python train.py --head_dim=32 --rope_base=51600.0 --parallel_block=false --init_std_qkv=0.0358 --beta1=0.95 --lr_head=0.0199 --decay_shape="linear" --batch_tokens=32768 --train_tokens=136800000
Each number is 128 + 24 x the weight over its row's rms, rounded and kept within 0 to 255. Layers, rows and columns count from 0. Numbers have three digits each. The size before them is the row's rms in percent of the matrix's.

# up: layer 5 MLP up, 384x96, rms 0.273, rows 2-70, columns 0-95
# down: layer 5 MLP down (transposed), 384x96, rms 0.402, rows 2-70, columns 0-95
up2 100:166118121060104095119128119101130103156145157139137127163120147117122121138160147156115124163120145114097126134141147133113115145143144166084135106137108124139126129131130141158122089104096131167133118138097129095166118103139101158158185190090135106114131137086119082169120140131137151088
down2 097:091126148159108153155130107123119085149157095155106100121138075087131132118122107153125078137168155109125134122122152129107124117144099153108093170085125162089115100125087137107134146121098158134097109142137098105110090157096096122154094150136131156101154120160126119128157104134105118094
up3 098:097152094116104114115108151105134148132130113133166088102125109164155163204147117095136143099169134128095130116102120123115116123127130102110165141123158133080186115111144150172103141118128113119130100155101146125167145126128085094122128120128104107100111169127132121122083101104105105124
down3 104:158133148139082104127143060101098138131097128149159106094149130158107116134087134174127147112110120145140150108126161111114149114078119115154109149128122141117139093117121150104160131164118158145094184103156122169136127122093107096163140141126121121095105173139095127156121109137119105094
up4 106:148112118136090133120126102130087175164099167126094087099121119176099117142157099120139133136118118125120153121138183187105096127154142132146150142150128113139121101126136167132157107100170084123087126155121104126110129093143155108135120129145103139112131180129141082138124094103097131134
down4 107:154144113126114160094095123155109139131128147174122094131149112145107138083126116133127118146130154168140148113154112100087106165135125136161153161166078174118146136102122134131180125088121110108104129165120143175109171183112151131115156138148143129120114131152117092157082130141131145117
up5 111:108133140108108159123162123115129100147140152090130177130123145120156149112120136145150142148150123128178109130178128110126114141181134100155121149150096117110124158141179142151118078143149123080122097089109145115136107123149128131131124103192114173114108104148078175142158150121122122132
down5 106:179135159122129170160154124149134121125141120121136150122100105090117132120152105072129171113182128096137125135134133143123160122100109096126110135097117158150183107123093139103096128116081132182119108106154124119151095131125165110132125151119158107108110095125117084117151142120132141185
up6 106:118120119122115098159120152111065135098136126131110159154110150114146110145105126146148164117125160095180086124154138135112129090157123170141096181143124156104115143108140136164135112126128140124163133119129124103119102126167129067175147126170145117092114133120128126168139107089157161145
down6 104:154108153145133147108154159138118106126151154128113126151111124142115085145148161128143114147132191113106108189140102112110130125133169134122128159100148092127134156113143128095105090131105125163126115109135120134141127107113142107123109131169107129161113179176120130137227137122125129150
up7 098:112090122118153151123177066092113101154135132135133168097106145099156162116123146081179114132129156159099066117126113145125141134147110134123130119112135127079115108173093130153104097142141136115103139082132133139123105104115133121147126080121140099122155112151151158133109163106135145152
down7 102:095123142124097164088163141149126161142111133094124118151135112110088120140121108143143123140059132140154099170122124096136118094110147101104143109124100165149148128092137130111143146159116112177164150110144134169146183144162121152107124157122102153130115118108132161076124145085133146133
up8 105:161119151156153113147147137113179075117089132146122122130078159164133103113129138151077150122162129146140144147105129162132135134172141105126155147094158118131159129144190140167169128116174168145116129131098112157118136140107143124134125146139139125115153126133109106171150131119106185125
down8 099:126137124132085105117095102125117121136109151127100132079157130154149140124166137114155114098120085062112109072163067153133122089093119140111115089111160113142140104151126138136133131117123137133130125133121136130087136066106116140104128130120134102137123137072138149135175099136088148130
up9 103:070093089151133156107149108134105117129120132132153114162120138098064148117123124160108089156132120134117108117124116124142142126117126109152096169160181171133121189169119141152150127148141161131135146124153122140153144176097162138099140128110168116109146108085160139134120116095136130116
down9 109:108131078152071132125151145109156120176188130122102163105155134081130150098134112139145111137151133116126140173129124158135124120071125144129070170120170129125154165146139127131178165124117110159126131089129121146102116144109117119107128090124115089138143099139145129120109132129153149111
up10 094:172119120151117120133118145132159131130157143110125131153101128136173095121133154192150093164153092146123137140107152099125134116157125113151157140105082128118125104113141142136167155102147151149129084172101151126157124148141149100131150105099147093140130156093173162173137135139077125107
down10 092:101161132145102135117137135146177102150109125118143198133102111157127097142133101152153133151153132123128192107091113126125154082125137183087126120094110108118155104114164128158117162142123111151134157126127174127100139126086131130099143128139117093121128121125132167149141093087092113123
up11 088:131102119145146101153115151105128115089170147118139138126127138145106139094077111172098117092097113104099104097136157115116105142139182192145140147125123127140134138158112095116152096092162098136174147116099142089121130142116134151108132121089150119106088144106108129105107154141142175132
down11 092:071111171124132137151127128152145116147129070155123110104139130126116126124122137106147117079088134115139125102126118074122104106109100122115106138130104120130135119110117119161125145110174141095063179136095152119109167135142153131104167124142090127167132064138100128150110154103118135115
up12 102:161154120114075118107112170113095153090146151090135120102131130166160096136111117143140158092122159110152151118150138085110169115147109115133143118152096140124134087108152136150123182127113139077128158134138114119086161125109152152142095122093122095148093110134153123161147145165135114147
down12 099:134090128114134083112115118142095136143122125137138114148116124119151198146115114131109135154150167088137151153135146144116144165133098111101138136106162151138116098097095126183130110143114104075149145158078173128109111101132158138112121132151097134132129125065151127136072096117138133124
up13 104:105111124135094194091099148118095098140151127106129122154088086130149078121143085148131095130154128138174123117133102124192147121101119134119151143091129128172172124123135175143128125132113127137090121106113137099161081154118152127115113114071116143142136138131101140114137122134142142154
down13 105:152089143144135156176117165119121120172142091147116133129123096106134095143186120137078111147143150164132146141114146126154171148141136112088161118103101170107145108099122125119124127140127149125079120100130122110129135099123132151080093151138117162171156157126110146131173140150101164137
up14 106:101141167143155106075163174051103166134124146112121097108152113109149161085130133138163138110131120104147176149128117111121120155161156121127102119145160126132138133108114128115101119124159154134090151121147104121156141164148116144119129079166163101095117146123157149161144133119118132114
down14 100:131127129092134112130158158152151092119108084124143146091107153124146124116083138104065150144115078121120111128151140135186170122166125127147131109103102133132155145128131081152113123124128131114152087108099131156113142116112124154109090096137095111116140151136106121081175092152109138093
up15 088:152117131126106125124101138169112170108146148112160118163159115140156121166095150050075118129116145175107096145159121110175101163074153133180133137148106122120128115145134142135147110163134117152117175117172097146132142109134104110130129115123158141137154105130145125134129122127144145105
down15 091:116129139111165147148088161145100091121088126150096141118122103109141112122185123120157109139153178145149111099130133130158141090119099131115107078138137097132116135104135113175146122108160113133101163134158137114178132123134100126169142149147117173176113120120126115170110132147116082162
up16 093:147109093105140127112115187144173153122095138087079159089070119130121121114108150121134175136192104089164143112134101153145128127183136141120142138123159144108140186131156133135106124126143106144105104167125148122120100128119130130133123130112128114112115132115119082096106128112125127093
down16 102:082118108107129149167142110156117136183133143158121118127119137105136110103136154118129160149156162129132085129150164093115144113127151132110145136144124113115164069099093121171134144109134133113058158154127131139159146090137153138157123121131094132105084118127130110125159105105160155079
up17 102:094109116131124156131133143095158163089098122124129139120148088121148140123103142113139146173149098072080136140154122104150094078116112127101116147104141135113131136117113170125124132142065141128110108107079099110093141137146118117123106138107174133103132154117155119101080105138102175140
down17 104:135133092104102134112107137090138109133121135148136090166111127108129064117103140124103113119075097174132106112123154112119132128083139109111135176129123109129111126128170120109119114131121102131120112138168110128165112136114114073135097165193145131144100154171094089134143098131151145154
up18 098:104127112092132114097150136100113102150123123112160113119119161121135209091126129135061158114125121161128142146138152145115112120107121105122158141147107161113123124163110115129180164122121184111149131122118135117148131142143163130160129155143129066121082135162155111179128138133133125148
down18 101:143134116128126117147127117124122115096162135168120128109151116140149126091100137076131178131115095141130103092166093160135152160057127091143097119152126126136113121130143103095116138164132145106162160160114098114119129126110107152130132143149118128146169130117156093094170141164132152190
up19 094:146099134162142105057134101161096133140113113128126167118139184166132162136150120105122140137162110089108132101122133154098145136117155102106155125139115136139115138091071134113129141101122132124096137137162116055143116157145112150107082160105121165120108141139119141131134115148154112166
down19 099:176140122118109109115150140120122136173123101108097140164130099136115118118109141132109120095155113102141151107144154140107158146092119148133138121117100153140108076120084120167123111176141132147125112116158125170115145116134130178143083154141125120118105149124199117153114105151171126188
up20 105:117144114146124150090112167112094137158110116097098100118157130130111126108098126128182136106118096103089120117143123129114109093102171157166164125150108133183138161132109115135153117133129099106178137101170142100101084141140174147138131128105153136088125108110111102138118083119121157114
down20 095:116128126054143069090108120121152149125116133169117157139152153108118113137147122121096134164139103130088152113163123153120123138158101115143141115135145148154128170161197105162127122122133132102114163144103113179158140120095115086135147132122111122152125159092169147134109107139118130140
up21 105:103090144153144114091108111109111146135068109113064110131105162127111139111128083108120096131129131119129112121107119147116117151129144072135142099120148130141137113116174152119070111126131130091106141182113122116173114160154164088092094142142137103128144142143133122166134166155132125135
down21 105:133178084128108135127117145142118153112141162131109145083127134130116083124114172088142097083105126144125110156132103082108086138152124109136105165123153120129140142137154114088097110142133138135160115120116112109101118100143178057154093097126124144140157094136126112087165145122144120127
up22 107:104138120086166125119122103063134149085100154089113112103106166116200130081125124114179127120147167116160137111124138124133086172129119139141083131141091156119092113101113168130112129118124109130112113145142149129145144099141169120122125120109141091142136114123117126145084118106111108132
down22 105:141101098156130133103093116151072143095128123163128154145129102143132089142130132150102146131104169167156146104162119124109119156118144103096084116146123149105142081158124140105144175095143138132134116080101152141120095109156138173101145133139096171099150113129152113156102150094139112128
up23 103:180160157109148076122108117177123103108112140137135107129090129125124145153131106119143119155146159149161094126130104122143186129143124137138146168156168156129126112106162157147085153115147118141167103188111132127097135137117114119144117119097130109134162154080115164108096123111113165128
down23 098:151111085101125155132175164120085139146117118140155111094173131115112131120113138132147121131139129122143076124145089166137139057114138151169132109117096108129150161095103137110122126115117133130122113117127164187135120164144144109111127083127092146120153088117176106136119096092138141137
up24 094:136131172137133096153148139145150164169155148092189117149109096111103098157136122169102150157144135131136151123159178172135118163163116094124094188097085118124154114132146110111138164177124086167130133118121110132154150122141120120146144106132116112155114119126114102132126138139145123142
down24 098:121154122141125146096146102125127127090100150137123179103148141169136146116137108103131113114163131101139098122146129137102093142125130104134095113155124196119153141098082118157101107150086133089153097131190125157149107145084154120151116139119140096126086162096149156119118125128095134109
up25 094:129154134145112139143170104125121135105074121125106130142142176089092121169135163093112145127140157061109137152171132145161128113122155135125151149146115123118145163174146158099148146124147113141202146088143098134135108190132108122136128135111160114105132154118140131126140148147122121121
down25 100:129121170138161115154145120134132135139130105141112115153070132128116140172139104127086096125127181155106102102095112107165110145137118159119084099148147142130086162169120101101148151129156120156112085148141117143120154145129105111160085138098180116152125124102163093153156130138126142118
up26 103:110099135138165111133125123144146103114114123122154163109129083127100179092156088165165120122162106122157094123106076141094109154160129107103156133096151147138103176112106159114098138154131135113098145156136128119105124134088148112116092134105177121090138154118115146149124159138096152120
down26 096:151133134148144117131095129135115142119162107123119100127139132163150136164104149106124171081150116153164088124179150144185121131124095133142122086121150116096131123178161139085121122129138132110175139128136125111105131123110127116175141157069122141137178117114123096107137092141172100140
up27 099:141171123140124133102084160165126114102117102154096155107076092171174145089128139155130144112152125125123169130170147167126120159154161170129134153111123117173090144119156126133092148124111131125129142100144095100117115108135146123145144115158145118144098177115132163090146118116133156115
down27 098:103109132126129139107149102109152098123138155116179172118155128142096130087118146079111152112117112157128117092132164142132113101057133093138131140134113075106147145090125107136093125074114104129106106122118113135134106120123109135145147109136143101113121102120126123120130167139136154044
up28 108:093111156146128121085115154129095192095121132120124120120115140113141137157142123125110097111140126182084129122139131178139104099134181103128165149115170140132164126145119138124137151121110129156118100079069157059117125094132169128141108095134130135139116111131137104114135099123109131119
down28 111:113142127134137171099120121097106111099135151146096069144140119155118151144128132125128094148112123161063137129133153129168138136133106136157161137157111121119123121105164112136129152129096147076127150140118078141141114100125173110164090144136175120112087155131173114099137149100127097165
up29 101:113118123091162131143143129109139131117110087131117108158120151112100169111147132130114111144138090122141171181109110157121090077155158087139138101132143124125136149153100133140158136079155095160122133141083136081168160159120174121134097085144154133145144143137115152136111138097109120105
down29 099:135099134126202158119167140145150116107156139102156109123165089142128139069123152128107145095114174108127128135116104044129131150130129140108140100147102114159149091144112126131113123153087130168107156118113156136136104124121165150122142129116131109126109158139139116137137095096134143084
up30 081:147164114123135159139129153157119099137122128140128126131058140133183130123154123088135150143080068135123137114127115139141150125111099149154140137087110126142102111139136075128114149120109121113135114107132147166081100161159137133139166139146159145132081145161152074124088148112103147124
down30 084:091136123123119108125128131123115145107103092129172122158144166075094130098121118129102118135162115137123117114142178131068117144100131152113065135128117127132131155069142168135093129138129080124108062154131114108147155141109124156132129117111115111150156107102130153107149118124129090087
up31 101:180086120129151135119171115128117115099102155157117103168099122151131138143128106119134097147099128139129116159133128136147164087140165126127138104147094128129116146119151189159086136129150190169105096171112139134118144135131159119163119141102117077148154098089116118114110127093119117110
down31 104:145111091145125134171142136112150148133133136159106121080185096153143124131141166143146116148149129125142112100106089105117126121132155142150138120150130176139169131140171155087081099129126130144101077136137155147101120125102143126076159156131106150106108148092185134105143133149105120145
up32 092:097071112105109150137118123118109158101097136075154162116155131127120121178100130101119124147142106116159158108116116140115156137084110114117134146124138119139118127131155165175124118122084133168148134149148076100162131159081142163105139108164183129107116127130133125129125110102157089142
down32 098:128105122107132132124152139183116076094100146162145111146110137112063115137124126125185143086143120158136179136156127124167122100121083143138139124100147151122119131116134103134152125135159125126142121108069174101102129136118143130115069134171152175094146142156136138134115129128124128140
up33 099:115111140143158091125144142131107144115108098098135161099164113163135125133097141146155141132128132091141163116164163122143129087092150155117164137125103176095138125112177146157151135137194147136129166156172117100152156166097147135118115125132121164145147125168122092139152163120135138125
down33 098:115114148095118104156122162113158096142162161137147183118084164119099116163101166104153137141083106110188128155149098131165120163103118130131121120096171129140109127145128125106130130119133123169142143105139138136117119145128079083113115146139134121166142159122137111115143118091132107183
up34 104:186128106134137084110123141158101122108111124103101096171102122144104109129128130135162067113111129094153094149138124146152132133166184118114168171139119121119147120169128111119118143113127105117161153146112129097151132138122124132155152090163091122159111108155110168170140109137153132091
down34 106:146134125142134116108171117139107094124145083137107084144137148152119137130107082153156149158129144176084120126114123115138130149144115100139162191156140153122102091134112118119144103120121168135113118125116129147129129131177128132149169082138096087163086086128142126134173106140089136109
up35 097:106163111146143113113132132126132122126129117130114146130123124116151151136104128129169170179095142128127155118112089133108127099115133098095104093143142128145152128144110131136118128112131157140150124151167164136153077152098115153152176143111193098177094191124158134132117113156111118070
down35 102:167136166142114105145104078157144151152101090107143133133151105132059149114114109127121127125097115124136103114122122142125082171124142132141116104140073110100116163125102158104113107118138094139109117152116129169111158096097099131134142116102096159134104165151104179130154109109132164129
up36 087:130105148150146132169158172157171091130067103122170130141100146158103141132115131149097156121129119130108108114102140140153118146126126127154109126131112084105144104113128154141118120172118130124158101102141101109086111087202133179149147103146146130139158147092150121140140123099126155130
down36 097:162139128121153101125069117117105121137140154141150145151110112140095112141130099139118132140134116110143147121113101142095103140104127155151122096140131191135124129121151123108122147150145124123090113113192155135152134141077106079149139163086082134151134088107114145146143068142137080152
up37 100:141165103127118128133102155116135099122135105095118120129068154122149101110094145117073152134138094177151117128114105138107141155158103085148134127189157116176116107098146119172121155136089109142120109153157129120134149123134120089135188146149133140133109171132158110133141100146138122120
down37 101:144089111130103158145106145116123114127095129103172136144106151167116117107144093144143102115122122166161104108156145112131156144089149137090129147162149118134134146123119134096131125114130119118130099062115096083159153113098104125129071094181117151145082086120090154137132133119118151124
up38 108:149135150134106130134143085143093150147138118115179156119087152146094098149118135103133104115119113139116110159099143133081122121120149115078128110118128083114117098153101133120117153138151137160119160106169152159105086117163135091155095121136127107128162112121062106113110164107149170123
down38 103:106136099098136128118129133099120127128129136154147131095096135124114127145111099155129151118109124126183100179125143139100126130094113127158126145107160151124149106088111098118134159126111136120091144055144125193128157129152092108121103127131099157142105099105103127111108164066100138165
up39 099:119090142119108107102118124153200116081102114099124164139068183147131123127131126124110127109091156095159129136174164146146165115142119122133164126145110101103129083108156091142090159123141123124166142160127123138145141151125108119122150115100120163104072124115123139142119119119147114121
down39 095:136111133137152140146144089111104133155121169146124139085058118106111118101119142165107151166124126101105163117163141100158095144132106141086143171115111103114152143110105076141175113108122129137159096124129130120165163133124139122099073147168156152141141121130176123133140115115136125141
up40 103:149126169083140128164108119165102104121093124122125137139100142153148145146170106087147108121172172095145142165140138116085130100143150107119093138170138121122117100138110111112126137146141105125082143101096100116101128127110156098100130111081123178086141140116172147170128112127141134136
down40 105:163125143130137138123117145170103101093117152143134118156109114152132137131148130101126165144139110128103135117135120050118122164174146157112106091109143196160120137129104103139201163152149109130138145119132124149130166139146115127122119108081078135104103106121138150155123163128121127108
up41 093:133118115113119124100139094153152114118139105134100133127095183120164134152139117149145169153107112121107132122117136122106129178096155128151128132126108112072117157130118108140167145149181156164143144130132158137147167125165109144126128150152123111093097118102174095141150170067102134092
down41 095:090105159086122128128103116127153108151154131195125118148148142120129083089165145149123149123120152124119159120147167106104140146086138139104136097093172152163096106151099139142107161094134110140134116116139122112139094133115146149116051116147117139108141101123134122122143102160153085119
up42 101:129118126109127113141123172101129157098137127098185097141169120110154103094125132099160165129144108107129084126156162154091136147131138140136144135116166114107179141156101119164147142131095147096118159148132115127084112124104109117112162119155116129200111122159154158148127103153124157129
down42 099:146126141118160093098137109141111087150109131129156118112134105158111139161083098143083099115163114120168096136104116110151088115111146111133123130133149109114101141130079150094165145122154139186129127126098148137114118136169095139100146121126098102116127148128142124149163208117097115127
up43 095:156128125101128070125152147133155133111143113092141158103112132124154170084129132152166125085151186061116116106132142094110134122164169132119095140106152105123121153136155105131101149108149119125136170100138105103083084106103097149130123118151135128139122122121100120145141140140131171103
down43 090:122115115176135164133133081152126107151090106138077094089143156093102119158087137118100105132128115109127129129134090145129109108168107105179106124178127117130146078104155107105124131150110138151109126136114141144156156135154128131126138151125138101135111123123126090164112094109103143061
up44 107:120103136112138152091112166173131146172141129088128143132103121151092132119102169121114140113163163101104127119124163153090093129175145130096094097133130122139118081140129143123119127139121087110131101085164162141088129113156149139089108101099142105117169138150119110091129103128095132096
down44 097:129100096135109139114120142106107127123152121144137139156090100105143107171158135153085106140154095121121160143095138153084133126120070129123123129128104111151148080156172148102116135127093142152154159149163116122147133109138134081125163151159180141115156142116102123170145156172130096128
up45 109:193104167112132140116146097149115136144139153145145190163138149185122095123092111117108122112151144139134136129180110109107126099132158143122135105157112146103136091074163146123150152091140124097126114165114127140141075122151125112119133122081153116132154142092129152100132105120150138124
down45 099:129127123142139158152146125147129081151125130108142166122122119114114177119130139149101164157095096120133100107117111093130127102155120156153145083116119139127164094141100131125139140085122125148076105148152163144154102187105123120130078131100126168169124146119114161089144093115097097148
up46 096:113151143103077108128151096095103147108114118134141178101093137078160122108134092164117085100125127125154118091157134127131127132145137129140136123162174138088112107171099125106112130120100114097162117132153138077111148133135131150114152159124130168101122145137081170108107112119102134092
down46 096:123085117172117152135108122129101117157164167137093126106115111101123145148144125109147124092113124068130111124112126161126123161148124105115136114115137133131162084125136221101127140139118120120119103113071130117101158153124129133095158150113124112137121085127124179117159117132166095127
up47 099:118129122125105120150118182111093128129127120137127106163127129125116129100072129079115140108074107131094131084088097114177110162111154128130139149099119129143151114128101138149096132118145100130132121153134119140131159084127099134142135109071170102098125166137111156104098085088108146109
down47 100:178133160113118094112141134128164116175196119125131082099154089163174105157147119144150138134153167129155115132191120154126118114108124119114120141125156110107122174114139110122151116111142161157143139124117102152147128151107116128134059111159105137141142130121125114144166105146124107148
up48 087:114124140134172138119163104129126067091067084130135098168142119144159152138134097142133144132127126113147107125110154131135091142125116132149178132129120124113107121141123148146096155179141151165125128118098185167121120105118157128109082097163121130108088137160117110125161107104119137096
down48 091:158112135173091143134118129176108135163124136086151132161152124155125116155125156125143115107168149118141140130156161177125104182123120138141133095164167181127142075100106152131104154103108130142115101136108119116152130119141133135131120147092180111103115119146108133166119118129096075115
up49 104:140174092117145121096128112127129109130145119110093120099104167121107158151111112111158125101086177162109158141115183142112137150161094137129107139186136134101152141163119157173126118092142105122154141138153144119149126086118136116129155151143116121133140153141093123102098088124083162104
down49 098:143117157121155120138144171154089123149111103104104127139116109104138093155128143083099140119168103130139151093145124116143161149119134122162136159121129151143138086110112139117065146166135098086137082109131163148114120134089164114108140142141102163132150130146132137084117135062162147119
up50 094:112098156109142116137170150110143111088109094106121098108109152110143110129078131117113160162170119149164105165137183121096133122135147142149117145126105117109135114115142132124152158127128118158129151151184116121139081172151141155153130158127168126161130149104165093110121146109109164084
down50 095:081108172110144116182103132141116113130141112174158085128139107119092131120138152093128162142163114173121160107094098079096110122117129145184118113118126146139129115134112088114097109120117131128094125133133140135138122118130076139113134132158095153134126106153112124166120177166122102092
up51 091:138109132125099119095121140085106152114059154143140130137143100165088083142105105132122102150132139139145123112116125136113049127107100131142102151163163129148135092129149162109127155179132154143110125146156124114160134115131142124099165131135130131091126137161074177120129131107143154115
down51 093:126147122139135152138140102130137105154141134163098110068119148079140079144155147128125108092118132108132147138162124092149106111127151122097127120122169146162161102088117141111139164127090167112150170112123149116110153107107110153161116157151164150118119112156108063155141153128113098147
up52 110:090131091129146068151106141158130117127115135149143131162132145157132117162142116131122125103181136108136122069133099127116077109158142113118158163131119116140110091128174130145155129137127144115128090071103093148164156142155110107144102117139142139131164161149104150119116165159126101092
down52 106:151090111164108140133134110137133125104096112159093126108146063103142155100131107130116081168127131114176125119114108119106147116109105127102141135107073079147118157092140140132168115123150136105103128132122108120149165101125149126169180163129124132163163133102140136113155112158092119153
up53 098:122128130104111078119118104112179122148145119125134120105141108125128135155166152130085153117141117163130134126127113097149089095139108116157180161135142088108089146134138124123101127102123101191124134063157156093146109167124160138120118098128112105079131174129158122129109131152107115138
down53 094:117095083117144131111124122120131117142095131124117154138105147103126167084103116161119166168095095117135116119131101166192172100119126134148125154120141091117143146138102128154114136170146156141137101122098099168113143139152101127120117150123059130137156106097137089129152130082151124151
up54 090:143172130142130128117108159140133159126172107097127074113127140149160182102150112114151128140111115123118121153105091099083139134117120076141133202104088131111134100134109135145111133121145093148156155136123133147145171130160147157114164116120147153117138121143092099140096110121174147112
down54 095:155123113143151157161132156167140120082139138142141109135134114097112118150175115152091167148135170168155103121098156115115165117120082147085106130155150113118115089123167111161100114131164123105110143137122104100148120149091146116120106164130116142135169122113127180162155113138166128146
up55 097:128129101089105104118129098119140067145148119089135144148145091167109116124187100122108131146114081115117117127128153160158110117110126119092118176129115192160136139094097127129131093133155098099091123153146134142111144147105131144136164121140115153152088145162141158119125160125141152099
down55 107:126179166150134182115093136112141132083095144159096162146130145112132155114161151137119147081104107132110116142124160153128116147094130073106128107083108152166145106132120141159131129118109129160123120142171119140150116115127187098088150098151113142123120088103115128150131123128155160118
up56 102:139155125115134119094105146108116078145112181124133129136089124112154144142170153124123112119134158128110126132122111112114133186161114122131119140154176121108119126104129116149080084137150107146158118127150087139151110110137091172097083097100096163152147164145117118103116117161105173102
down56 100:118110130144119162164148106153111110150121165140112122135126103068141138124141154113123155148132142119137093141139132118095111141117163097120133136113139109104130131100129166100130126143128162194131122076124107100161116131091105155147130147196085128104110092123100129108150140184119136078
up57 106:121086111135120163148123079142112126127174098142146081142107108157141140125140126135158124098107124151132146057165119131137151128108155088133145117143138146110186141110135117126129137166125099124178148149172082138125123106156148117096123174094152139113158126143101129117106149113089115119
down57 103:143153160141114136160114147122104131131143106181107124131145134137123165188128118152148125088112143155139129085149138172139131114072142126162139172115130086124144138113089126124127117136131115140134120094124125094102134073082132119146096150127147169140142121188112153113143159181120109126
up58 109:104111140160130127100154152177166135109159147120087139147134132121108144091151146072155110124159154146144128135146114153152138145143124155109138137139144139157105112107139145150147135168158154133057086152092130144152135136132156120112171103099178129100143141111103180121145130120129121091
down58 094:151147091120159090143132094078130103149098127149151133156094120131130128141093118158105111149108092098114096121115113165128154115125178119136129066141165142145091112119129128128134094074139157148113127118133114107138157187135124122152148140117101148161069144173118119143130137122142140132
up59 101:103116086138120124143095112153137127115094120131100075150141159105121126115109117121150137106120127142140145111106149212116141160173151114125094150117127114135099127136154134126153123144098142174082131159134125102110124141103121119101114063137143168114157113127163089092141104083124116139
down59 099:156115112075136124145107142132130097118116148155153094145164109122130122128110112095122142063115168139125130113142117115122115102099144155156112095092128141146177150090140161096146136144102162173172081108136162132124131123156140168141116078150126111127117097143129123140161109149102101155
up60 105:143117121105098112167145171080086127124144103117122137169116097119151118124128099133116140139111095135148125121103128123106111149141128110147124159146088112115126133109172106132130079201099106129117054127165167117137152103109133126136134146138165140160074122108083137127117139139129139145
down60 105:145152118127145132151146177118137089098076148146111127147114141086121175129116182129147133121155137084142096132113156122114160134174125115127107076120146135136135101113134108151159162099118120129132101128103157073115138116125133099118129123141132136111113137119159078114177115081116077147
up61 099:127165115132122135127149094138124126104100121098149173146062164129115136125138127111128097095172147103120116127154095155110155136103115129153143102111172112115130156184132113136154146113151163120189118116084115090146143124152118103141117171139137115110090130130093108149142104150168098137
down61 102:112109122139138100137120160134130143164135093099101090127115133102101088157109096111097089170139151105151107109124122119124149103131141172094135120129139137142099193106164137145136167129154101140173091124144102148154139177128113137124142138179163133131132102135130097133124136169136164088
up62 107:136121094086129065137112090139101116130145101150128105134131129112078160097147131149104145121113126129148150133102130171099078117129130103105133130141136163079127154133114185155110153104105115157163163144157132097124103142149137119142152135100132089150160120129136138167115182093121145135
down62 104:107131105127140117095165099136135082112131126092138149169182116121152092106083146154093109152071135079123128145120147165156134165136103110130135114132093101097119134137147125110129143109107135097130138152117100136129087137169163148113163125158148105124108160144101127127142144099097081140
up63 091:146108196108182144122166067109132144094166126164145124098139113141154172121120135127133097118130142160138118142145139123138103149131102105134145106123119146132068121122153155143155082152123159114138084101117117161119119096143107150126167068117141124130116144135147156146106140101123143135
down63 099:121161123099130171133162138164127168164156141162134112189153137167139184137136107131107077122073101144147124120098134102132130146119131098140121158093085120103143143126121167113132105151119111147158127137145139143128108112148151125089154132182161111121126145146115139141115088137132146092
up64 104:151148135131157131117096112129143116095116127082096116164078119099108097167137142070124102109131142110159108128144092179104117089130110158095149095140151154109108140132139169142133123171076111133119137161127111144100104151120119138127110117089148076149166128098129114096114134128136144130
down64 104:102138102115126124131133148167122129103157120111169163128154136155109184141113137117132158151111081142157110085114083150114088097110136139125109070151106126142140093138099111113135183088147148099120119171118131139126127149145132105176125129093133133143117105094160146126105128092170130120
up65 101:170115069131145128131130143167092138161143133146115165122159135175133095138140144163100135139143135138122160155146139142125114112147131135104157152136119189124139122120109156147139094142149111107127151123117149156149118178086175107155183126094144132102143135127108112124126168180149118091
down65 102:137181100139135152119125123118129142114123137112132138106117103100113143177141144106116135085082172092081103128157162136114133155146114117123095098147123155125121086120116172125144153126112161111080119124153142126066171128133121134107153117163106128114122147124081147189112141136150132157
up66 111:141123168123117085162123145082147155116109146136132101119103129121141150147158130127115163128104146155105120105116119082148112181120104124109131166170136084108119081118159091132110164113076146161118106166131151116113153146149099112161151096131135137138140150105162118085157107106117137157
down66 100:139126087115090115140116140094127158124122119135069128151109148128145125142171108151104130120110150150129130143150145099132158130145145124087106104106166119073134195137133089115155139113110145118140127114152090162098186093105087126104095127139157114138108143151112163132128145147137098167
up67 108:160104148145137133155110124135121158101188130130153126103150114137144089123094099107118139110163127125145149144139119138148114128106129078135126146146103114098076137151166126117182091118117156130139112125063123112160170100168153168125143123113102132164145113123143091124147143113175128159
down67 098:133150131093139077128103106151153146086143144155126113140126164107127134135106136147145087151149125137149138125163135117136115101136141102130150090129120110099107170146147122089160120171155124112153106160130142138106145070112123091097126117115129049113091127115106136147111138142191156131
up68 087:091126081131115103125116140117143145113118071105120096106134065143123195134128111135133127145097128132100156137172129134108155154112148105141126100155116162111135095167126161107107143145169112136127125137081129133081140112138127142172132113166103084099126137141141096125119099126163108150
down68 094:095145128105099105121129152116120086150129144211124132150131081124134182124094115097112092106114095116098120148149114125088134106126111159141151106131152139138167120140149107141139119153104130099087133104065131147156114127101100125153117126104149156121103126074131157103112135141137147143
up69 102:125092112132139159094123132117109094137165162077134144135064095126148148117138080150117149098152105159135131114099165139141122141122128139138150093133200152130153114139136124109120095087125077115139110140147107109146088119160133151140178129136135127088134142164157134123146101124117153131
down69 105:139120152108108102120143102136144109124133096131125114155134081115107112108137111093167151144107108154099143148142135161113129131102089113114120108085099140133142153066138137159099128133130136122109141109138105166092102159132199153165147097155145128145144151102177165095147136091098126119
up70 086:162136095127145151129165141127131125110164133108108136079120146181130163155130132130130135102121142105144132161141164162111117126167132115153120156188121153091118182096107156091097131144137134134183139155168139142164150114134127093106124120145101121109148090102108117088139156119110150104
down70 087:146156100141128146145105153137143102180167105186084105135121104139141175123122143131154142133093076144135132106161144100136108105125150133150064147144102163098149162116128120132136120123121155113109088161109135116160116091105145098141146158163104145146132127133129150165119162157143139145